Each number is 128 + 32 x the weight over its row's rms, rounded and kept within 0 to 255. Layers, rows and columns count from 0. Numbers have three digits each. The size before them is the row's rms in percent of the matrix's.

# layer 6 attention output (transposed), 128x128, rms 0.163, rows 20-31, columns 0-127
092:163087152150119132074123142123108084163168181129175100155156163170121099120078174174126103107123109133144225085113126096130101157130181123115111124164124172181090137137156165101120148151104127089195171119104129113120133118100098127141100126074049114131115158179162149126124114188135133169083141123120094085160105129171127068124156164151094214109162204125171121121165128116108168165122
080:142103128154151153157158116100077087142118119112022131156118134099160142117045161132125143180105132163147097058070143111113135141149126141104120159140103125111082085106124120106153150086157140122173101123084150072071143142135187096124092183098121094161170140141127189183143133128147129076155086223147097128058112091115107133094140224146133101102153112140121138109139139139122118108138
088:137102046141095161111082163144170148105187144148226180116147160115088059102157133104095103163118127151123161136121126158168142131106098119081075122163094151114201105103145116098186176091125122131091122112094131093097092096185152164179088116182097112128142137119140103077111156130091183124145128115180136179143114143137090080121151104092151177133103134128159143119094126132091202111128
080:156142153130126108076116173162083107179118153078140146095125098150112157117175118163125183182137133150052151160144087140123200132135130137107116122149116135132167095150127089076123104136112111137111115108104212111124132170107083103159097111062111091246111133069102062057152081163119153160149133098134137122174167134165150120158122144129087117181119114127085161127106160105153147105102
096:095145108159118089158100189087182114155169178159136100152134106070198100138145141179130077116174139087149144135159152130104083128113124149139144076124129101104069154131129084148121082050123167068139152107093176182103153161131183133086094111137176169070098169110105105167145173132123122185170157068128151107169152153149110126119135178161128126113174154139058105141114117105115107108131
101:160134124172158133152172121160100079104136126077132092174118233135115082165153128058120152151120119127109098117093119130022155130107144108111144132119069103123123119116156090152144106083153078095128136091097072125128194135104164125119125064099124119078107096132154077158101108108065146154134164114114106131160145092061150109146153119097170097095088123103149118108131091108081136054165
104:098154148172121145169110142106109172103108120158128135124176089139105062104088165115130105103137134123066108131069140118082134080135124108075079142115141076126166089114127093124113122140148129102151102077060179126096121154125202135133070131104166166000162136138122166144134137146177115143097082126166117154130049107124156109086146223145147121142118131095091117123104132141108143119122
093:160059089197118116136147089081094131129111128150158075135161122155118084115159107113115105103171098114162023141130189133128137160131119120160174123153142147102131081099167093127136146147127104080143168161154124115166125084131121113175141127080091116163081174169106116054125130118121140157094105100127115160145133078120142158160136018107087118168182115120189164153170090134150118164155
099:147115076094149145189091189169143124101157111091153136162146133119088149099082142134183092114146126160167170156111157093086120140113099124151133142133116153066191141165147102127098174108113129147136097121112158105109110156167137148133139199140088131007108116114144065123104148108106125158072182112135182118144145138197181111079146163114073134133183146199105120135128150148126169141152
086:145135162142102145124120135187142106131145125148129167106097129094119078142125091134224136083107138132121129140119179112112158056118130143099116156026139154143148129164158142138132180092104132118170141097127111135125144126168077082220148176179155055079093119147125111161120125169159129129072074091109144148097165154153179170172095182147147151140134097106175074092114106135128159102097
099:159160144086160178131151105106085117095086112101137121117186107174141173137122170164120099138149113121148096134088110105106118132161110062127134127132143143200105132109148140103084140138151115137132135108152158145084105109158133120131127113109124117229132148183157076195138101142141129103103136144152178141122145162122116121147130012144110153087211155199063177159126170153121184164170
089:169168106147160167083161166121144120116181110117124077170157160135067053104122112111070142076124160177077129089076090124176166099170083151120157065150115121172121154132083115142161098151154125128113098152113134099106053091106129176151128163172149139075061114110192100160115094103109148142173117135175145183108135125125096124147114095108125164151178137112120093064154092112110150141128
# layer 6 attention value, 128x128, rms 0.162, rows 21-31, columns 0-127
078:129101148127109125090120099161172160106064127117094120122212123096108131105173184124122144114185140128122109162122117189198115160160139086137198128075095162110101129127140103128139141126146132090127057115164099038152110122120199072116121137123144163123110105127113121087133127099086103144179053162105145080108131140172176198133148155080108141076115125073067155130128162133118128135116
087:151088175061153102147116136114109176183144180136141103113126170112090116153119118182125075164132154074112087129192139140049134121086135189136086054110168115131154069126109143143150073131063098156108162112125101134173146165129134107080128140118171084147168147121139104149106130123198126152135103124095191159126099140124100196161148088161126141143142145085085119134107058150140133159086
078:156116099080097082161086136152122129087120136117094116071104110156165148140129163143182112059094151076165080115162116115058152048082167154136065180133110140144151196153149078119108135108097131095112094109152117110126074122132108126144120116164171138141147138109141130143175103138152124155143086085162159157143132107079176113134174102126158104218114068142125158077119107098106085193131
101:172125101149148087059141128153131152106119118162182154109141132121179126140116156078116102097120100136100130156112133131053108120159140090128175143133197155141128129129135195164104195168121103141142127103086206108171150077157096168112196127096148115127132128139146146130128157132173150139034137201095184109074174141065130084134126149100122160144173116153143177166133109140137144159069
101:143086177134114160111151153164134163117181093103072134165120125081155131114160131136106089168157069097127186145069118113131083089167097106158126153095132134120128133100158146114112113128116089100099092155131117125095177145116077153240205153154156156103168150157118121075155145171088060166118097095127130169132131154130122182127159110201134101114143204093117147110147123160126117178087
103:131067147137134129134133135143122150077123146171057161104117175149212159146133203088123167132155140157171092140168120107121093206048091159127186090127163153123135085180158147123139121153090139153145088133204113112118173075141132137109104171121136128112058141094153144142163137099119116177150121144081120087098127135143092164165156123128137171121070136144116167113089067107139150104079
093:134134112093056127167169065154193145095179169164097141136175105125105148161145147141129120154104102175116086112071136123161128099100126126125117097110051169138124118173120149158135084085099119141095221105157100169128133168126065118172136141166092123131180142150165118153084132086112047103121158140081112184115069125137124136129108119139103105166104135158151156162124205153094153090115
099:133208096100189164101144065114137134160132120144106161158113133147139140130085100117185107132091178098080137134116114124135104153092183142138079107142187134134109144116146136169142196162102135098109069113170108155172228110189105135114149120099165181129141165188170126138084132114157143156211109133114234129131103121132078112132106134103098130112106114106157107148149121083158120133138
086:142120126088091124094163145060109110154123066095117128137129087171107131151047101159146115151154174167179148146073137174133074178156115179146090098183056119146130140183100111113176135145113115134122102171081174168081151121122102197112134129101129169131126091090169159106088112132098110121153065128197109104158150134134110080117143087117111126160165142107116155149105054098149129162163
099:127161097124032214145097122115157056209152162171148126087152153206146101148099155147139119129128122122099181143197134155162105144140148146108164176116140140122081151133169110129075106123123140125114152131151118096229150115151103071132077099159108142117158118154144099126124114109115195131140153151133082122133064143145138116141108121069129142115080143123169099121172074115132111076121
089:149133201075137106138145130105139092116144137064139071049079117132164066152129136108112149168089085113127148114069144119111145172121128174165115112226148163140151072120133079136130118148146089176176066113171164066167075156125170153131143118113073112122146122145087106122137179139114074126082075130138166167139148113109144139136141121148117117133094120109095098141185080129103134067111
# layer 6 attention query, 128x128, rms 0.193, rows 32-45, columns 0-127
065:131166119098129125163104082169155131140153101118154148175142076191132089130198239113080137159158118112088163116131104171156202185110097137156181130142169151096117117109085090129170143090097078117115116137081124135137130157140111156088116152123144162131157124123116173151094144148153143114034114071159139088117087117077149097141132128135154173149061119138091139133090062128104106125134
081:132139040134112124149124124112130086161126175112152120121254083139207130124130105154153135141133126115101171105130121172143163138179137138103056162138131114152098110173131113117152138108148097142125159099096124132131132143172168106081192124111162158115104165124167144146142066150106098113145176089154197187144169131142144131133136132158137169130156128131112169146073200102154212172139
078:084104093172163142190114150126132172103128153112131139166152122118086079130149119102110130098125145114176156131140102130159177179161157127097167103092106159104106141125123134116135165150104040086162086110090161123092138020133110115135083131143204081146184127060117136175111163111163102114104059126141140205106117095123110118096153146162095157174144124101177112128101121173168176136130
092:137133121108065118142160134084126094144108125108143140097213065185128088120133130143214115120148159107070089169160121106145090109176118123114089100117103142142138127130149131104100177113109050157122078143094136154089133130171108125132172119110156107127155165113129059156154094060073123122174170104136133184109137128138162184107125143114124078160217128125137180152129200115131173125104
083:070097099153148179132096121115103162093131149069128113155199130124110128133120163143137094135140154154171117100144084114134176174148166156112158116071121189106086152105122101085117128174130074103171091079118151114139155060105123129095105130155141137138153130073083130152101159116175118141052059157151125141100170048135129098113188125115061145147130130081163096151159090159116164186165
103:124153124139119149171151125147150174160095081078182151113182089117122097141146169165188123098146151059108102147156115175191106176165073128040126105129114192148118122164093149103098180095153046163162096156128121145098120084183105121127098115105188098111192143084124079171114110100120118149146114125135123192137084080142119134162151126136134135154192116143103160145105122121125139123091
138:168129068139161102084123124160131150162156163149140122156056167140116089131106088044085117108130129174083132127152149128127089135174114119194167137134154070071127112103138134167153146131087146142055101157137155135156080128073154153167133144125064096141075185129116196125114133129114157096139070122135097139119101139111098067144097193102171116182103146072149097118117115108148101137069
078:202109151101101074123187117155143108137179137154126136102056110089108110183130161137167143084137071136096116165172174108114118143121134133172117127136145079125162145118139164142149151124075179088071129146131130129093178136064130139160142146101050180129102122110116148150138094092097179128125135121099140118141109132083158161158091174194196070110144127144115071100168168072128088086103
076:144092153154116169123100131088124068144142088191049109102133193122141154089148122133158110119101119119154171170117147089060128070116187137113137150142127118137142083164161121174150141149127160063102102140143110085122178200129117125117153111155211130105163068187144117125169111116123182120107145151117187150138139157182116147087169110111130115130115148144098169083144207185112155118141
089:119048067126162152110102074103150131089119189137117097181094151128158118077097141093131130164139085158151136101136096150115189129089166162114126137084084118111095137075144077161123116174135109126168151101131159139135124107126126160102106106181103127152092126157102178106108130138130101116077044114159126163126231102131134091117183122093070148120108118092153113150106165139113163147221
091:139102129151058057065130106142124137117112137109121065120103135191083110140164159102115122120068153157124103082188159102123125097123116132215083126148172116105143194124186128121161126100108158165105139163104112136103120155095133147154143116073073087122063187124139161126131132107106130112098147094150130108122120165073156108143050171166135082130090123099103103097113139108169054082099
102:107086077157141140118077120116109126125154168153073066124088149190112130068117088069128145169142175205155172066120106098082111085131183121137141123091122116103098132084102084177142098168124134131137083085108185129141108166106105140074122096182123147128104179154112138073076145159119122139124081151150102140103179160105142096083162108148107148124082104096152120099119147182158182115166
106:213163136158092137103123132174164155112188154149126094180156189112087100124140175122114099070088118135113120167132134085107134060195150091126150110154059071086096134156100100140147118062087188149108095175128164102134073112107162138133145111093124149161121138142147152085122118114085125066133051127091117161170191108144119129146105143163164096116138127108108131087138175111088131130106
103:128086089131147129131143078146157153136086143129105077140074114146110183071127156133171188161133080085136138127130137195157096145085104131074110160172130124176102108103122084136115093163105068163135157131129134137146132179173113194100123094136193143128163186187145129165083100139121123142102131119168091141174156175134097097114140084082083158094134130168119154180065114126130181099190
# layer 6 attention key, 128x128, rms 0.179, rows 32-45, columns 0-127
084:116095089083097123062124190172104119175175161140172109123109087141111130151160089126119101130156107129074168154069106108095127127142149149131173080134134093138144088134131108186153073145138169124093140169175101062146178109166151060160077166161137152124122144167068100161100143093112130138144120128143111066112205125107135095090163133172153177080096089136139112104135131149204126110100
086:179117103118123128121161156165155083114060187081048109162112158176099087151173123192131141179154150203160160182050142145099099159089168137138140153133116102106150179147133128145115202097155095078105120124180093082144147152108158129196125129105086169115088162133141110097090115096115116135129111097145144099109143138141142122150107132130170076127096138158128124065135157164181101104146
089:172141117159139174155162123131116228132097149130104142157155099118097129134091170134165179116159135139187078126173125141137174110117141079197152160144085187118146064106040148132145177129172113093149122139105171117121121096181119132104164088122122207125140101139130070134071149162151073157097112060147114193128097120139124136153159131158130149125114118151117176099095165124080102118138
080:067145143161120195176146151032122160109102088170152159159180158115174126136134093112140101132118158090170138073202128172183159136124150109105120159143109124092100115198104166150121149138095108150110100151171157101124113036160122127143210087112158105145167150114121117145068118135180072113129123144151123171123106131161133118129144127086116178104130135122154158155088139100096122196122
090:167109152146181197155149105079155189110098137131099120151179160145158129148145155172113166141135145119201104124143110120135194116091117101186158122156131211148176115183099109076139179118130119089115115115130124122133128098153126118110177099122148170122133107126138101139085142178184085139063090073161130182115122132177156143171160163134137118110088110180125200105122207088102119131114
082:133132143132080143166111200115135127093073120112117087152129074123157119130134130128064128135165135136106189115116114139205112119139139122116081118126124202128114131198141145100115149117153081168148081110127086121141130098123138088132199099134124103152117140061151143075205076122169129078115152153119134086084091141162184131110129197114126160107138074132150125216086170125171082159148
081:117187120103129125119103120140136114146155147150143116144131140137154115146175132078148148121070099121094085056158124084098119166151159113161112105168103066128083136141152092078125124159122098199169096142161092121136040135088189125145134116122119085190103131073098073109113160113097161086159095112152119169135155067140129042111158168082135131111140100120134055094155132151191174127145
092:103133128130095074083107114147176076080157141114110141116114173129181133123171097075123058117100115133118123115092141102154097121145145104117109099149129097105103081115173128149113119101147141134113175141125109142139162175102136163187124181160097084139110163102056169109096107051080154128146140094156151105101186126076095081104119073161159138137191175060143072114183085152183151122129
072:089079164125192118072134142104138142127147125128096110151151160108131127099106179165218139149141130126165140127159134137114189130108082172095180143117144139164130129109126132126099130169138130105193117152142218119122114078128085131087133169103120151112138117187075135180074175156155106120091116165128087171158128097160175103129103134132112139093103178091162244107147167136105168090141
102:197180080113132126162152125152170139146153153150129135103133090137117168159159138220117132129133081164174137136100095078115168150110104135189149149166141114145185164205123115043184153155142135109128107124103097103141121124129179092127095123111102122091121127170109139110134121154174127142111112084092129134173147160141158186112163174141120115130099066246101157101133122116067116152120
087:112102078103138168099136116129142197155175129093107137146114155125123136132093112104152117106139124178162132144110096146135208160124152070083226035121063161167135147102120126116126116080108083134115106151102150111096121130134155139134136167181106123149145127134141121094134125180146135132101144148165124077128232134102109108075123095150086148090122134090133106095165136171193217135109
109:165206144126144152145132109145153196133127151148158151075127114141141134147141192192086149171108080147182110105142116121080200184125121111160128129150158166143178160170130116040184152089095147115128134123097131110155092119108149095112162085128119102100127103116128072107105155159156121162130086091117155138144138168181149170125112184147122138157072108204123166095064151112083111117089
095:131105144105133126113153136113153179116126171149136114077097150130141152117139089098123185117134084132114087109127189144089117188121079144155104132106148149170110088173093120084125159168144068166089109145062114089154121132132106122107107097169111164177206155144120110077129083035108070171098126092155108120129135184101102130179159149095164166128105089150071172107091139143096153188087
098:113164108160093135197143147133135138104171142113172203099142038159177126153088149158125113169164137132160143148139118146084139058136135183127131127124136081140172169132149142073157105122095114117140166114085139126162114091150166084134080106164148157106132080121187144179131144191134141118144118103072105153172062125117127170129091163114113080169102121204130142184063133147106122164151